Each number is 128 + 32 x the weight over its row's rms, rounded and kept within 0 to 255. Layers, rows and columns count from 0. Numbers have three digits each. The size before them is the row's rms in percent of the matrix's.

# k: layer 5 attention key, 512x256, rms 0.0705, rows 255-290, columns 192-255
# v: layer 5 attention value, 512x256, rms 0.0966, rows 192-255, columns 192-255
# o: layer 5 attention output (transposed), 512x256, rms 0.123, rows 192-255, columns 192-255
# q: layer 5 attention query, 512x256, rms 0.0716, rows 256-291, columns 192-255
k255 068:152118199112132127208148115135090231159146135149134110093158150118142112147135054124115154185115127166134110122076113172124118118072121175141119127145125129096135118128121119110151116166117076
v192 138:171139143117155139110136130137111140139168077143178196113111144090099157105142114151214180144141145172169107139062150154179170181117164152147132147101135101121176140155116154117162068126151158
o192 139:109099118126118156135100100134133129127092142164076121162114156109144157113133129097054129175150133137104153104145041117127118113142156114139139118159162138118123077120125129123112138150133101
v193 129:112094123125115204156149207139147096150110092149154066131166138086179137188135082106124169135133126063172150095160088095087076067124110132086079096128098037071101128094115193103155101110144085
o193 132:100165131150139121130121124102080111106120107105167200141086076165092186131139144186180122148145135198053143143112147062127097188144177171154129121110158167112133149160126118144125183120125135
v194 152:130071163115073119144095075167138128144178171077063151121146080152096161120173105148083152085134140091208158116152154158110122123138154073050120187109140178156117103156102152159060109203080123
o194 155:195172047132117118103149107189147128146114115171156140100134221104170103141062136182097103138131100129140081110037102120108127096134123130132094116122110084112173148116132105101181171089163169
v195 145:126107104139143128164123154077086087125048102143190104161111149097166097138087127085178127119171141142149101110124117155189098103104113119094121071151098083133141134102160110121020159117148094
o195 152:088159144120074150145156107111136158110157107149091117083151070135134164125173109173123120102105172167130127130145157137112123095184117129174151163146186126094064119145165173132163096117093154
v196 151:098176075113113189090131081162131145126179208210162144086126100066137147152109152111194129166087092149085128162069137094101142139134126110158072094099117092135142128194178138126175088079117110
o196 150:176114120123140056124135170052084153115139109092101125191110161187091143093152112108119134167142130129154145100199113174152098189105109104131212115121127182052118134120143140112141116151128114
v197 148:107152125146205061128128051167117168106201173146078202122177081162089121101140196119128144108116117144102125137106146100151149138183139102204152113096138092127070120116111120166071117139171221
o197 142:143079122137094127080152142128129063111130125111157090067130184086133160121144048091112170165150106102109159185121108137122089144100133114078134104097108137119203162187079121095139134106101118
v198 125:162113129135099147137100143084100112137137101147169134121102131139144133134079099159130126111158163155115083174083097137140093154083105171161171123090077219126130102158132084127120131071143085
o198 126:081144136156150124097116113167160178137090097129061123217160093149092167103165163101132089160137092134145144122189126192134161103203153170112098166175197102102117141141151166149147154170130114
v199 141:118154113110117059121182094142127131103137141143109118139149205120104134097134157044075168115110088133090130115129147120133191125134093127085187152204127112127103099108098110146024136124162166
o199 143:158082128129136099129123159090128135133155144183106123066143100168160149184152131201155103095104185132177146101093115124111060144081125127085114085121125110163135163134117172139129091073086061
v200 178:147048137122168145165143146182088138040120065143153179131151175135122110142190092083080166191131146116096124116096143113151186101161152116108118137116160158063050168160098120162144103189101201
o200 176:113158153119097175108154132133180104148152147161131112111097134108120140118069169118085092101075126187138131230061111125101057150055120096143100180111124124125192083106146144117087152103178075
v201 149:121142115162131083175182091176202167127178128085043188075173080164145118151108120123177163136050139135140125153143128092135134104142135127100093106145203160098154146126103160099100147157132159
o201 158:152163153094127116099063141154078096134128146132128102182106202154158102151151128098099117123162102097093126172119137151126140197093139090061117132081097142213117143157160054142188162108106166
v202 131:134108119180146155099139161119133170111143103168164159128169071159138140144163136135107136104114123162132116134037137087160159188126179064178106164082128206087136132161133128091167136071174116
o202 143:159124154103138116129115092078114177167124126071106126103116163108088144113120131160116079153141121125103117130172118157115100121175078138132146141166135098140157127114154135179143095148111136
v203 141:153046172085158162143105137125110133170122124164146108150127123086148163109122065185129162154123144172115080129115063185130115153145159138083101131071096145115212150136134138132114153140109088
o203 150:083199171191089148130122108183151115140095081101080116085079162116124112086121162091156130170133115114142090122145090091097156143166109094169162203158142124120111098108160120084143119186162134
v204 167:103157128098170122139142090093090165106166084131134193120137088129141128124141157123136117142101084131098072134082158104152180167156099089161171157089132141107142105154136117110125091162165210
o204 168:200098108130117088094122122119136123149152142157092139095127219133132103128134133126084159171150170119140171151182121172085111173093134136091058089112128172139138113128083141128190156058110080
v205 139:159160100133144102160174119088132139123118158147148189144159106172139096083072157140197132185166175145167095163080162068193155168160134162207131111133083140124180132121169087087113184099109148
o205 147:132102188116087141094117123125128123108126128120077070088156066134098147129181065080079151104169096100066182114154104177117141127095122149090167174141129103106074167168154160130123080163153099
v206 154:145158108152094109094068166098125086148094190122174099108145125112131127106130204121115121080166141147081121090117142105091089177103117096110186143185126119156120088113149111155081157162115072
o206 157:153114094109140061092160111133111161132152092088102161136151106182137113166133054202105100123119110147161117127124152157129177065212132180131062099094133112060062180118095131129138138094081171
v207 132:136095098152196137126132167142087144088133098111127163119150146196164099173098131123092120125105138083128091151146113075073105141115089197202124143061169202122105128137134086146176136072087156
o207 146:147144188126139152139106117101150146140125175083136124135154078076118108092146157092116077124133102176169191160141131209139126103130099103138155110168099133167156105134136120129105113184163105
v208 148:109075125167095106099164111126166151143138144120137080163110101168092121154084158101074222122149061129141158136131131100174080159128102154111121130175114102069128162125119171063162126097170088
o208 158:155146123135125149194108143073083105148091133104069112054161126124121195158194150150172074093101189130133104059111096130127137174163107146122166098140152123173113150125142124184111134146092070
v209 156:093179109145116089121102094104155127177102131118093077111138090138146155132184134139094123160096100186120167148113113161147139110139096138088184211099113180151163125082084120167114139165124141
o209 154:227086117107149127121159136141112154134176140164167135133142163141141079149114162132147145020146137072141084066147146132153153117121146140115103105146124043175150145147164079131186128067118158
v210 144:108109089125162102085181163124115141050084074109172184110171102185111016196164175093097122208128088109094139076122143089128131129155144146177156135156213076074089146098081134101167084093126168
o210 149:127137197087138174115124119071078098146176198142138097110153106115142138115129116115114141052115166151047144204094147114128103155131127063132147070089125139193129107154109148167100144145126112
v211 134:137097165103126124090136092118106132081114211091122132144084114170095121128148144145098127084164148159056086089152151110114066217156169095153086163112188132165061154183133142141075158159098162
o211 146:173170099162100078138091125171149139129163095077146092064176149103135079113112107091138122151101091117178103132083125139089143116134057110176125116088099136121138100094083098090151128134144124
v212 138:088203086127182165158211113180137158108135200142119196075180141157149076160169104118177160165072157134172145189088150096112187131153126114159095108107128168127121157175119121123069168150112146
o212 147:137112137094094096117059134131124121115182138104102137173088148153119162089117095139071120125135072075071143145113114170155067111083150138125148132102127138099096113134153158105214121114172114
v213 154:153065139090190134110109161125152098101094070086136103135104143116120133166159143105174140178162187147066110066108095145089058104112146136135111105182108135117124112123109184158122115055132112
o213 151:147109106165081149130141128113110132145138167110145133165142113089132138140108130111122112038135065191192116148156149060154152163184108133134156118079171108183131109117121105143104105154091176
v214 137:151141137118062085143137127198127135136166150149144175155106095118162174163068091152086142113100100130187191121127167127135144119084140151157150121111126167103105155162148101112138088125130122
o214 152:118104063117173137111133133120117125126104107130110071178157134164106133074175188172130087149124140147188114139101083149143107110110121154125116119111121122130079111070149121129083178154118092
v215 144:099128138079111089094114139120097156102087174064139152065108154207118101133135157123118112174214113107217199122126097094144140154119147146133134102170145096116069087191121150172113107140150084
o215 153:083157131151103177143167148157132111124152098170127079127179126061140147148107084128108140089156138125029142164101100146143068115166105089149109087095132163158129132107097153086114174135110144
v216 157:140062171190127113121122163130117138090182146146150148168159122124127132103116145139136138121118108105161113082127145092163128112155145097134143150131117031105121110131085182117086084163139099
o216 157:135215108133103125124158096147114098160103102111090183054114133108114093134137088169079125172138165172106197142109066120072111166147134125144095117104145175087122116152098086120147133099103176
v217 163:102196109114111037148147104105152124145104119102096152142106138135138137095109166155102102115146077114136156114193202125157147095151093203090121110195158107158132100090152087151080139136166144
o217 160:121061090155141157137145111147088126128130157152123087074114140122150094176148119124177135101137189099146138120136122142121144166098149052099155072085080141148090164139116128117134121137045154
v218 152:079134137162134140155136152082157164078087175110096160104104150224115103135106142104121097092146152124111114124122160123143128145168144116143074132143132208121115176148121141054117174069119111
o218 162:193112139170130122157116116136146141191153151055091061125139110118079108106158143154102118088118102111157138114103124147118154168136096167099160111137120097161100119114107116177119103142106147
v219 143:107150167099121134135168093141105145211180126104059137158159091145152143105104122157061163104104107118164109163170102119102123156138108171104127175079110143172179109120180114110082130155083163
o219 151:214165114133140156149114120127175137099107143185158162059144156150181120132128146143148098158134174111165106055128131161140132094087132092100131102167123114122125134162150126112197121111156093
v220 133:118157129105091102151189105147183144053124082126081141117100119148048125150175127092206106073107119148089135144159154113110164144146145055161113123165165151120098124118119142146146127137141213
o220 138:134091133136167090101048172115095122131162128074170106133128153103165092114123150119099169148113122083144129146101151082113109128087104164098169106083109157181152131089056100132072113106164096
v221 142:134093119185138118146164143135158134165138149092090074180163105089164069128087146127106169176099117054162123095198117167128125116114141144134114118153143037152171144090114170079088154096111083
o221 150:104201127117119150131104098123144080084105134116103159090113090184169151093155138112150146147129166148095107069080143084141118130120146117134109105123145163174058096153129100142160094140146164
v222 128:124094113135130116122157151120127118136136119125122084111194126107132092178094121104084172184142155086148153138142146056147101155142074235086135126121174094097125186106121143109176161143118109
o222 140:101132223099143175174139116128095096144115159124168101121120071156112154120175107128119117084122128206073119153077139150135120149140174073149106116142114122137135178162204133154109189120132142
v223 146:086159118152142203130150077111140117154131149133102100164134105124072163135105162156164156107091162139131121105141135143093099121140112189136097144043133108194182129125153160112114107109074132
o223 152:202151120109127144162078152168133142102169128098169149107151083126151153069182104118115153155160070089136134064128106131160123091138154128158197074132124128077113135141139117108126125139181172
v224 156:081094135133072093159138174162112102137146049170150109112111138102153165161108087108116094114079097131174135162213118121116181093137068137109148142097117111084130141097101161157152084178161102
o224 165:067163202137166175140157141128134117171131141141143133146147100109106093088188204145112146148142219168138148145111110142124062136129136128130140039150122160131158091158144090085129171108115137
v225 137:067176090129159158162107110106119118106101196142166115143108170111145166113118138125108149118170149115165150113156147134119147109131061212072101113131079079144123093162158143130070156152152062
o225 140:160107102156077120164181144172114141150190103114096131086167082105106174115171095189145106100162135148141184055120071156132102142151160115201154068133118123072123168122147176121127109122072184
v226 142:148112149112000094135139129174167155192160153107149104108093119129104155058082090158132117142145122144199172130116113076147125149124148080059143118144120167121148141158143149087167113222132079
o226 155:061143129122138111130110123132120125124094092146086110146138158145127117196136103111123121138155123079098084125107079155118144117162101173136105134123118092111113143113161085089122142127158080
v227 138:155128154124156070138105172064150136109068094073098140125109176178111086087147169173080086149186139132099121121177159210165110086110117177146099139205113138123167106073106136135161169087082153
o227 145:135097151201134203185123112171119132219133167114126107129126101069137103169091140127137109054126114108157116118104091103119191139150111064139162131117122094160079113122105105184064091195087180
v228 134:145144136177142134162091168098164095124079170152101129181147157125126136074145099082071106116165159138088163167116154142196145139157126159131140106152118163121116118069154113142086180152106111
o228 143:090111082118120114120128109172167139141170126091143124125123071141099118153121097151165149083092089131154110087147170135118110084090094149138077200128096103127145175150126155127140122108139153
v229 151:180138177151146091141094150162132195096178182123113169170153141151133149100125166193090134128109166103147145066121121165116186148106153127159109133145167126160102086097129123177131156099123151
o229 152:041148089148147129120168123154149066133111134118160140082127108098128072115063060157133138115150092126134173157119090105121104081107137123153111113112072122142161143163076097092073089149137175
v230 150:084134101171144097119149037105182144153163124070150090087141070134119163142120141182143191104130103166129157107176170197171093123095127157124105139143108123154137143104091151099102101133182138
o230 157:168078123067105115101100179155059103128102113125100106155080174132144215146175152091150145116166098066118083155082081078122145152234173121123140079114147075121074156102154118149119185091083150
v231 133:139148059107140130144170128106106098100093083186211156141108159114136094105126144115139111215143122169111114152097135049137143099122113127079114095140132146113106149153166100151153158150103131
o231 145:091071166105104103126186149102125161157181151110128104128162082155112144138151118124116105063107124147143136154180117196125144119138137105180187130094100103032112131130178151119089078141102099
v232 130:121184094132136137140145158099140132137187050158154149152134114116155113133113140154152123116101105198126102165123139102161183092128092146181093134115158180114123142088143087104225151047157169
o232 139:127090144147177111130139119071089157134107171111148139115144109141154144086184169105125132119133167099141138105166138162142125140112156151125177104121106088133126109175141120148101093190101121
v233 138:131181120119145047098170100146144111156166137133130062076077106112155183130072114158106126120088089168095148151200102117110133116106079163163169138118132069120128084090113187144119096150130148
o233 151:080148169113110109146097198143105069118163115160119138201163138118126101159198141110198146123149156097166157130124084123132096126135113118145146035118106149115130143158125067108088143155125087
v234 129:096165139113154061104094076114113143158149120091142188150093153111099144081115164164130160125172089179234221120125166125170170127114107174141146120148150084097076076148151133129138105129182113
o234 136:081064061169124176131187171160098107104071136129095116060132117091162226147157121151104150147161173077107145125129028135126094105127180135155143087126115163158101145114102139130096152166082126
v235 132:109099180122151128123102097107079166139137105116149142119131124123171141132159096173130164118147074151174102128184147203107136094159074155165094148110085089149116153164098177146154088123164189
o235 142:167141086163103180134155131143155098139110100169138141101099165087150157080101203090104113171131183105110114150122080144157125141123195066126164098132159151089131050122092130112123173135082122
v236 133:174209096137092093173208104141147144130134045141097159153164109135121110127133168128110185125095155165160113148124182097151164116131083130203141106104123151143171144055132105092132139102148255
o236 145:103040159091162142111062121121111118103162174161179107112149100140119143135154107093126128147176103087083134159151152142147109098083181162070174099132129114116138160217128141156094121116144056
v237 136:113114120052149137113092105154092120083130169166161156067133141116139177186122115111161134114105149184073108081112059099071139129149074149085093154099110136140166117166132146166144128137083119
o237 132:188144203148128092105167150155149126171188101124084095169156144114114048068139154138086144126181122169197164139099102141129122128152140125134186083123123129121166142122103139077104120102179145
v238 144:148124099110143033097163123119127126081067126181112095174112107115110115132170161085077101143127098129034151155126122137132133178143117071181241161154110155112099088092127093225098117171169169
o238 144:081086144108138110090058146095135119118209121095174112075160149136152086130112145120163142088065144105160097146150165134115107087123064134123086113096119122197144126115070150059153102090143054
v239 158:136092121128078134172143184125134099164133059105161137140114158179057108072085141133153137104139117105154079172136110076173124136107085118118182098144094154110175171116108124058140145123125084
o239 155:114145157150136132172103119136156125125078099112023124155158099109126130170197116111082087190128144131122156089117127132111188115157133204096093180114167140117085130104127109158086136164119097
v240 152:147189158162099083146143164123120107126162141086122115104143109151174118136093169178065111095102115088114128060200211135142126107108113152113128131129176113155100123130101108109108153119129187
o240 157:140115113107164118135124104153076101155100164151127132171116141165088117139151073128167094161107134128125146191074114148115170133109160114139092109101082129070083129123110119163109137138076109
v241 148:143141161122136137141186163145080111092120139085203148124097177160124069159154118108115157111154146076111111069137198094126124166127104165104092106125190088095060137192089132094107165139137177
o241 150:128141115140087117179103117145113122108132153128093116095185080097094184119140070131115104164097127187124149193073113146106082144096128116202102106105116162102118127111141139171103128144110058
v242 135:089199067154139205155143167128153095111114136108099139083168167177164127159142094121140118090100105099082122183183153112076109081144094176153076087136106175150094120153108064160109121074135067
o242 145:181115085102143107099120123136123173171131140081113139234061126125119121121143167109128090124107116130172166137155175158148115160141143110083127106108108150091121126092160169129155145092106174
v243 138:208218146088117060105155124085156152161127159119091131126138083147122136126134123210068134177131113238085163131103108050204153148141117168125147160143133183136183108127173154110156165092115111
o243 152:114090141110123122143105159183111121176146126164115098104133149126137100146125115097142133106151108037142081129173125188103117109160117097116157121104102094113080172155171101156116137184137124
v244 150:134125168132052153100104133114113107125094151147140128179109140127146082095139154108069089071146115096185103109145120152104082125122173055150106176129116152159094139107142072093160173179071134
o244 156:133159123144169112140143081075169179104133124116149139077165080138127094137080136163158133131089178109086099064077167141122153058088091144171122129201138090137156093144101129135135044105198083
v245 143:089067101155115130158093088158164132083121110088109146098145111087112106158142141126214123169123147152193113119108090160105163086119169094084128114179095073132138116099107213113094094121141091
o245 153:122143115122111144090177148127083110128146116150137139147116119119143153115116136163089167073175117137095147099123131069157127126164153132129180109112180130120129156145135110155129138102109220
v246 154:168112171118110135134086138115128103104121129115126123195133112131110150076158149192067166107144126130133084050149117104131078108165114121163077160146119121134139093097147153096143134137095133
o246 146:126170087161118147130155080170152117133115121140103151057147118089122069177077108136140118133155166120108138084083141079094121105107117163129122135126122120119174151170096118154086093118175144
v247 126:140136126091082124140196108186159155110154083128135160052128130133148173201124097095146175110111162156174106146120130158129140071114142153123078122129148187082093168118138127128143076132142183
o247 134:120094147088184164088103141114128118134127169204115077226143177147134135106143191134096098112149097124117113194067126118165086158102149161061154112118155120155168102136133117117125207114123089
v248 144:074148097111168112143138070137111154175133152114144178110119118108128128111094126097156104143150087154114173188077149088184163155165098166111176089102117133110134100191143087135099101161151082
o248 161:130139104124085118106140158174130142103166082114079116137126176124138168100207104104075163155141128137168147136177118180119102147146111089126111137093122171116083156093165164097182176143101171
v249 155:150162156089153133158152151179143101131080087037121150149115196155164092121173093123087142147157156104167161106144132129132104033123137186104083069150133128120067110139129114111062153120130162
o249 158:100119079158088194174146117137125160109153162186158158123146082069125200160078096123161085081142108129144125155111129114141095124064112088176159169115130114131158112129169147176135086148136130
v250 143:185106111126143143133150123174118125159145190157156128182182149087120155128145135121130191085127119134103132103081098106089076131114115133128120122191111113152127089104145130150079112114149109
o250 156:100153071118119117104089117091152138075098096089119166079112120162181165151113083152131096170120118134152127106138103118127104100154135147126150122103125123156095142128118158117146108144126105
v251 145:157081146144052111151086146183140148099154192169082172127150108150126172167158100143087128115118112104161163124118155132131168122169167084141113163126110168118111132129087143165105119095172124
o251 147:142154078140177128113171112164109123178144083110164079128136120116083078071095139158113137117142123150142127131104092113133084142109109159113159154095115122113164134107115122135071160121112156
v252 156:110158147055120120134106162147112148176160168141124125140160135100209157140120080150147128123116101077164181116129110090118122117122105131096083082145137097111090085151175097164124149126169112
o252 155:059147091156131108119168115109082128101093114158163166106089160162128117128113104159161132147135170166095140199167123143113099167123165124127118128103084156152117143162120153076168157125106132
v253 150:179083147109117093158142127158098138133138077089102105217163167158104143117171161128065173110127121114117123095137084109139133103123076142102157142141161166143119175084124108156106178105158127
o253 150:126128142174142191177136140086178127104062123166152123000160105090183125166100135112137075127108170146158089118106132136120127118075136111088098168122109090203161111154159103134120105169113106
v254 129:176138160102158080131074129141139082169165133148144178115140083114122061150102140155118169147102118160091092158166077094121052137129094157098145108152162154082177118119128130133186159130092145
o254 136:108165124126114121139149135145101106148107154168108154182164137149143136131132126127131089119100174149156117143164168179141204096146143097155187156125141121145112152187153144180122127153139116
v255 146:160162148102115047108109076185152153185152161216071160191144071063190167124106153146080144154097095181096190133105128141115127114158115140184122125163074130125114082095174109162183092121145150
o255 144:081097074121156165101159149062126089107124120095187097090111150136125089113118143106178146111142173088193098122216114160158089137060125116131188105113112153184138132163130095095106098136129101
q256 115:134055080126143188172063166166114179126088117065092089150157142174098156119057144131126121160132092100068153204101189088111167138147121143115124144135166142203095080126122082119136132128087139
k256 112:141075091217132068201105116113133145155151187103098182163104120086171114151136133107095150128137131107122063109101125083137108195124150213151118142148135131116138140091129080135134123118087125
q257 107:140116152120157093173169176138142159162101129092103124097130124045123149156182150111187135098193125070117145171076114114154155153136159167161125127108143194159069065100120136109050191121109126
k257 101:157092136159134126134146100115089120148075112084104060112146145148119077067142138119085143064160122148101133130144155131189127088151115167124155108118134135130106055148158117123132169116149099
q258 112:164163183108112139145123059080090133180111122126091137146134158095065133129164071126115104189108094163136145186102131174170101101150148162140158092179105150130130105105155083101120166085163106
k258 106:095122157070122151146147163147148177151188129152113138116132139134088114166149102129140127159137124140167101138139044115100105089098117140119145118160155160123196159134176119117117140148153096
q259 121:120098084145131126137137171153189082165106106141121179157130137100136084086098120082121120139160184133150107135173135152120105095090163075094134159151144104197118146119150136108160066070126169
k259 105:111094181096129162076165100160164093219120192130158158088113130130131082112084078155119175140148147113111094106117181093143150070090170122126128130151132156167135102127126174114115122095115152
q260 110:167136131103105165154130146114144231176137081133094178113136116132090183153138172129135100118084122135123106121124147152138109104086131131117122158152159117139134116125119127141088155094143150
k260 096:181097115074149121166123156090132169162169077125109156116141072160135169136095184174125168105102163115148127133102115134122184103165115129179091101141122158127117109099091095132200162113073139
q261 110:161128132147115116167089090147115145117070116163184163080105134115112132147099156185148065112129119088121122193120203124108151132036121120131125106161174147086188128148110125130110129150085089
k261 105:137145124097128085107124110145136160166093085125164127087086171088106102131102141130110150093071183110159093170142069155118097168109141138132110104158134110158141111113143090130138164124093126
q262 112:179070119146142086134093161142148142170144146136152166152141212139139110133105136154100153118134115131124087083108109121092121110198087090101131138138114105099104122038103108167100059120132139
k262 104:149091162110165103102126173143127118104136157093164099090174145161082081117129136130152087150110133143113178114112149139092134086079123070128105140117106174128140160137066121154092176080173139
q263 108:162157185083138116155122182158158116137107163153094136167121109127078106125146130133167096137146118111071150149135119080184067120098136117133171121099182093143098071162111092111102132149141137
k263 105:082143143132086156173148211080130129140169153148125129137116088102083160116166164140140184136090090112100101129180105118176123115178181126139194113122101131110220110174153104094220116127134108
q264 107:107143105150141153145106070122126151138186153106098106139073163133128136173158175195149089153053115140202120106119105164112111143175110134108132157127181149077151129069109103140125123155150105
k264 101:081149093111141104146146113059106142100126101097135115149138173098167103143130138139059203137126157099165140185115140146105154178132136145164122133149163135195151091095110099167113151129111155
q265 105:162113191106107173102079141114114119129146102190150139166142116127157135098050095130155142152140091137077159227092170150120121118104186061130163180162129138139121142115175216115142137108118085
k265 099:106124145087161112086193097174174077190145187162161104238085130152156137114115124106163091123122149107121136151082149166115043080046128100105132122180084126177163092125196162097109124094132116
q266 103:140096034143068099092126161115098152122125103098105085150123188059156168118141126104141107077100123117135123077170141124145155130167094154128185096116125153189134123158111157139075159141090184
k266 102:077095081153139100176122161132139107120154183105163114099101135074122117153120184159177135043088158096116112118153098098144154130094040166105098069141149135150115130096068148084183117102127187
q267 126:117131062191076138138154150077127130132097128145117183112091120082125119161083120164163165108133189117141146137126170098126083121101079085152131148120082146147104104161134116130148107093159144
k267 103:135201067107106162149142065101129166104135122131085130106093205156169132075105172156167113089124111056212151157138115103126077127162133146156128132125134080167107081122169119101119176143123135
q268 114:170111079115126145172149153115187087161114181164114123166070187156142151079122144104108180202120162089179112115187094155112121122122084077131101089176129120071133106098138124136158142109136094
k268 110:112122164111138157097147113108098135086139092081178152151153123105140162127090164137156127149150119080132126139094105111137055129104154107116143166126133144064138158127096123168171114195135133
q269 103:150113135162159131089134147100135204104109105155057129130067098156106106165161113123087132120121180123103116160071129139150127131151105145103077171163125144196133169111134116129130133112167062
k269 108:118147127147093160062161144081169106165123106110111106131120144179109141164105115154091139087135153109079142131106138170121150151071139140118123173141148145104130074109160158112100128167120115
q270 112:140131116164172157101135068107041115120154096082106118135189131099088186118085148144143123140169116097155083145115131096086115146165133135084131090098181126136089118104085185172161174182026105
k270 101:079078179133105130074084105161177150092170073112136138171175180085116135112149164113111107128160150200087114132101094125122124146110075100161067116110163125113116193129146159172149096120081078
q271 116:202134190122104105178151108136133087118125103115148065138134136092155134096039144115104144142158105160108106241082079152132153140202093114098074162105158163180163130128126101057152241142092152
k271 114:136125107146088145153126089178189162118083162190069097156097132173233127158095099129145085134098161108114175167161164113097175141129118082112135159157164106101123129122106096094132182151156137
q272 114:120099145140107126119113129097117117125125072104074153101140120179054141164063130151183129108114091030115141060158129106102144132123156102128132118152151090117148060100140075127155115093120125
k272 113:155094135104135159152087092145178171119128129112195177055176077146138066161106176093129133167158125087122128124120134109150146076101103087108144126163097130104129110142123163159114203163069130
q273 109:076086140099119067080128150148074149151132105150113125176140103104025074153149179146146114067118141110111130158112132091090094163116120091095111120156109136181188086141141124173143203120113127
k273 104:132176060138124103165140140139096098141137074143095144110071140130109136149091107119149119138123106144075115172147079126174155111108128150138119107150144106104168176127103122141080160105109131
q274 113:211089121069126126111117114145186135184156182134098152118122148127131120104109119116197101122111124168087128124126122136181075144156133141181083094115160129168129144152103138110069086145156103
k274 122:170178167109177125099144090107079115166160149132133100113121152127072135113111196117094129151180132121161142120155166080160074054083157166070120108143132168070161146161150144114112173105086081
q275 115:125160063156155057123139132114078134121151065102157115154143102133072139124167180157143203139123135144116176100093143112129147148145154145131157087091186163080093199168083154166062179069146088
k275 114:091109112110125085097132169124097084184138073122180165157180103200122191084098151132147105083089118148116119166081130181111162104162079109144098127095143169119101120130131093141125136181171101
q276 106:081121178107158079177059190110156113152088145171119109107128158144132083117153123127188159109174127089153140117149087170141145112097130122133127126122142156131155095128164203117092134092148125
k276 108:079150150106159126141141167087085117135211102090135108084115098134100148099166174145140107131091144093130155126096116156067108166153190104103131095164115162181091140123181119179079181176122140
q277 115:120117120163140122165094119146162197154131113143061146097148099165149106123093174095112116141145123108170138054128080156150130155129102138179117160108164141108121123084150149104123153108151109
k277 111:144164101119098146118158107135119155141052130127133167134111132126113076140135110130141106112065119176086142102122134076131074135160113138107157135187112091079161187088122166166108155155091077
q278 102:167152110130112154090164154095156092100112157077135113171100129102145184110188131145089163069137108162117137138154124100141130126169113138118082143149162099160086165117158119127130122105148137
k278 106:129115102067107088134105104104121086071124131105126121145120116163204142208112082141113126075118092147134183129084142126179092161135154181153098114105127084122150179038158130102115113129185130
q279 105:179153148143115135186126093102140108148163153143095135129153117090106150138172113089118102131175175090139152093158088088163124117163122120138099110053165148083180136130077086153073142064130102
k279 112:096115181080117172133132078103085103157151140104132152131132074116113148129182170104115089097129109093067160110134141098119141148157122115145107153126134143140075103128155120114124122114115120
q280 111:044089110172133075101162169124138151117098105080132132171141173068164171103166072125068181148115130178125110159065153152145113096132100108177143093147133118164126112138182113144135093191131115
k280 104:133038142112126127090137122092154151065118092108102136125155123141078125120110165122083104148212078106174100150155115141183161130149126182131153101127101137124101107167143166154075066151193143
q281 109:169108185118135103108175076098108148125186159114143086112092164107092184108117098154151145099126125140159129128140152153106186096109211103175109082169143074104116116139135099106162125102128095
k281 110:170146129122093105189108184157123142130114184092132141118082125164144117191136111146201134124096143169112111152143118098205120124130052109123205090174142134123116105112168135163092131116084162
q282 103:104182128125175140111171117138166147153149169125171099122128116104144137209115079145108152115093160113134074094124167114056142108139138109119125125112097136124102143103151101110117082135141159
k282 120:112164140149149129118117149152106132156144145149191141153126086136097143142140141147075172111106189138128174104083146180164132075103137150123082157060144111076097115081175107104119120139122118
q283 116:043127176066094115134101112134199144110092122140150108085169118123121108127137134111133167109152198137119108085102142118102169094166096135101161114146174099168108110123110101121116138095159077
k283 111:073142168076128119053123090107182166124136112123116131079141120115116127114113120131186171136162149118108063118106112088102145074100144156099126184130145102100117159185182178108146150097124100
q284 119:135153030169150102128134109105139094137105130133143143036146147149142189142135113150160137118136148046173072120071126110153122139147123127092104148132163103041148126135163136143115112112111104
k284 114:108154098170106152128131119185152155099160111113163081047120141167111145065103098134151145165112163074127126069099161186123116159078099051096087158100155139125093101157107112156150098148176089
q285 108:140111138160087145081164079215141149145074148153162058110107104092072091090121151133141119122121182104126111137101119160120171133166088148077065163129124197150096196171108139125146127104102124
k285 103:131113170129152090144092139062161117143089154120145090085118102114156175175149117092126067139114170107167128139143114141122153130167078131115079132124187157130135116114166150137093157139134088
q286 109:128124137154139123130110137174154047129093165104170141111133153138189166106121147197114118098106185153103163122106145124151172165122138109141135063074118176204187094111113170206162089195080043
k286 106:151121136136098131118100114169148142133130156151089089143142152090086157175163129156164099058094167139106116130090133147058183188186130142103100159100129142127134098120092096116163146139115160
q287 111:194128140160146128135127100154164120129120141070140115149089160158137120135101159057101118093162147183176157116117139093136158071162132142173154106160109093115080084069194158117126138159172133
k287 111:078140189145167125078111169163117137163092119088117183095175137150068091157135205190137087040170171114094125052169118124140184115157151109108234141143132120123131144069125109113134112130077114
q288 119:081133060054106173145141110149099088134131140154098171105174157138175149138126113111113150146147078086124130098106084102121067238118123127160087100141165127179152112148090145109058160150082158
k288 114:126131094149144103153088118190036127106077114149148159114097111141178143116127107092107096120097164076099169141100148058105109100114128082129191125148173143152132106093122110097101094108147185
q289 115:147145092114129134144178106116106110130152135132118128058083145125106086086141092089111112153147177086153178067117103135079078150080147107122113096120120104152108086109101104143164160065115112
k289 109:103172159082088173100090094138166171136138115098168191059133135131123097096098177117123203114173141148128139053185086080191143166099084121126100140129116120153137110138130090094156168133060112
q290 123:114146114146146181090174128053124138123116112117182156133113091081150146083083097180124137118171116139121134116125149142179121110144085126149168123105103120134096090101162198157165064172087137
k290 116:077159113090066123155088148194144159116058131168114114106157103137182140164087151129133120070098165122157072171105119117106198131131145153134167094156105141070092109144139151119161098161144168
q291 129:118167071171081088139150078119140156098160118145106129122110130133073093115099117173101168136140113119119138077119135122103105151172141174202141129174172121092153093157124159188095149074152155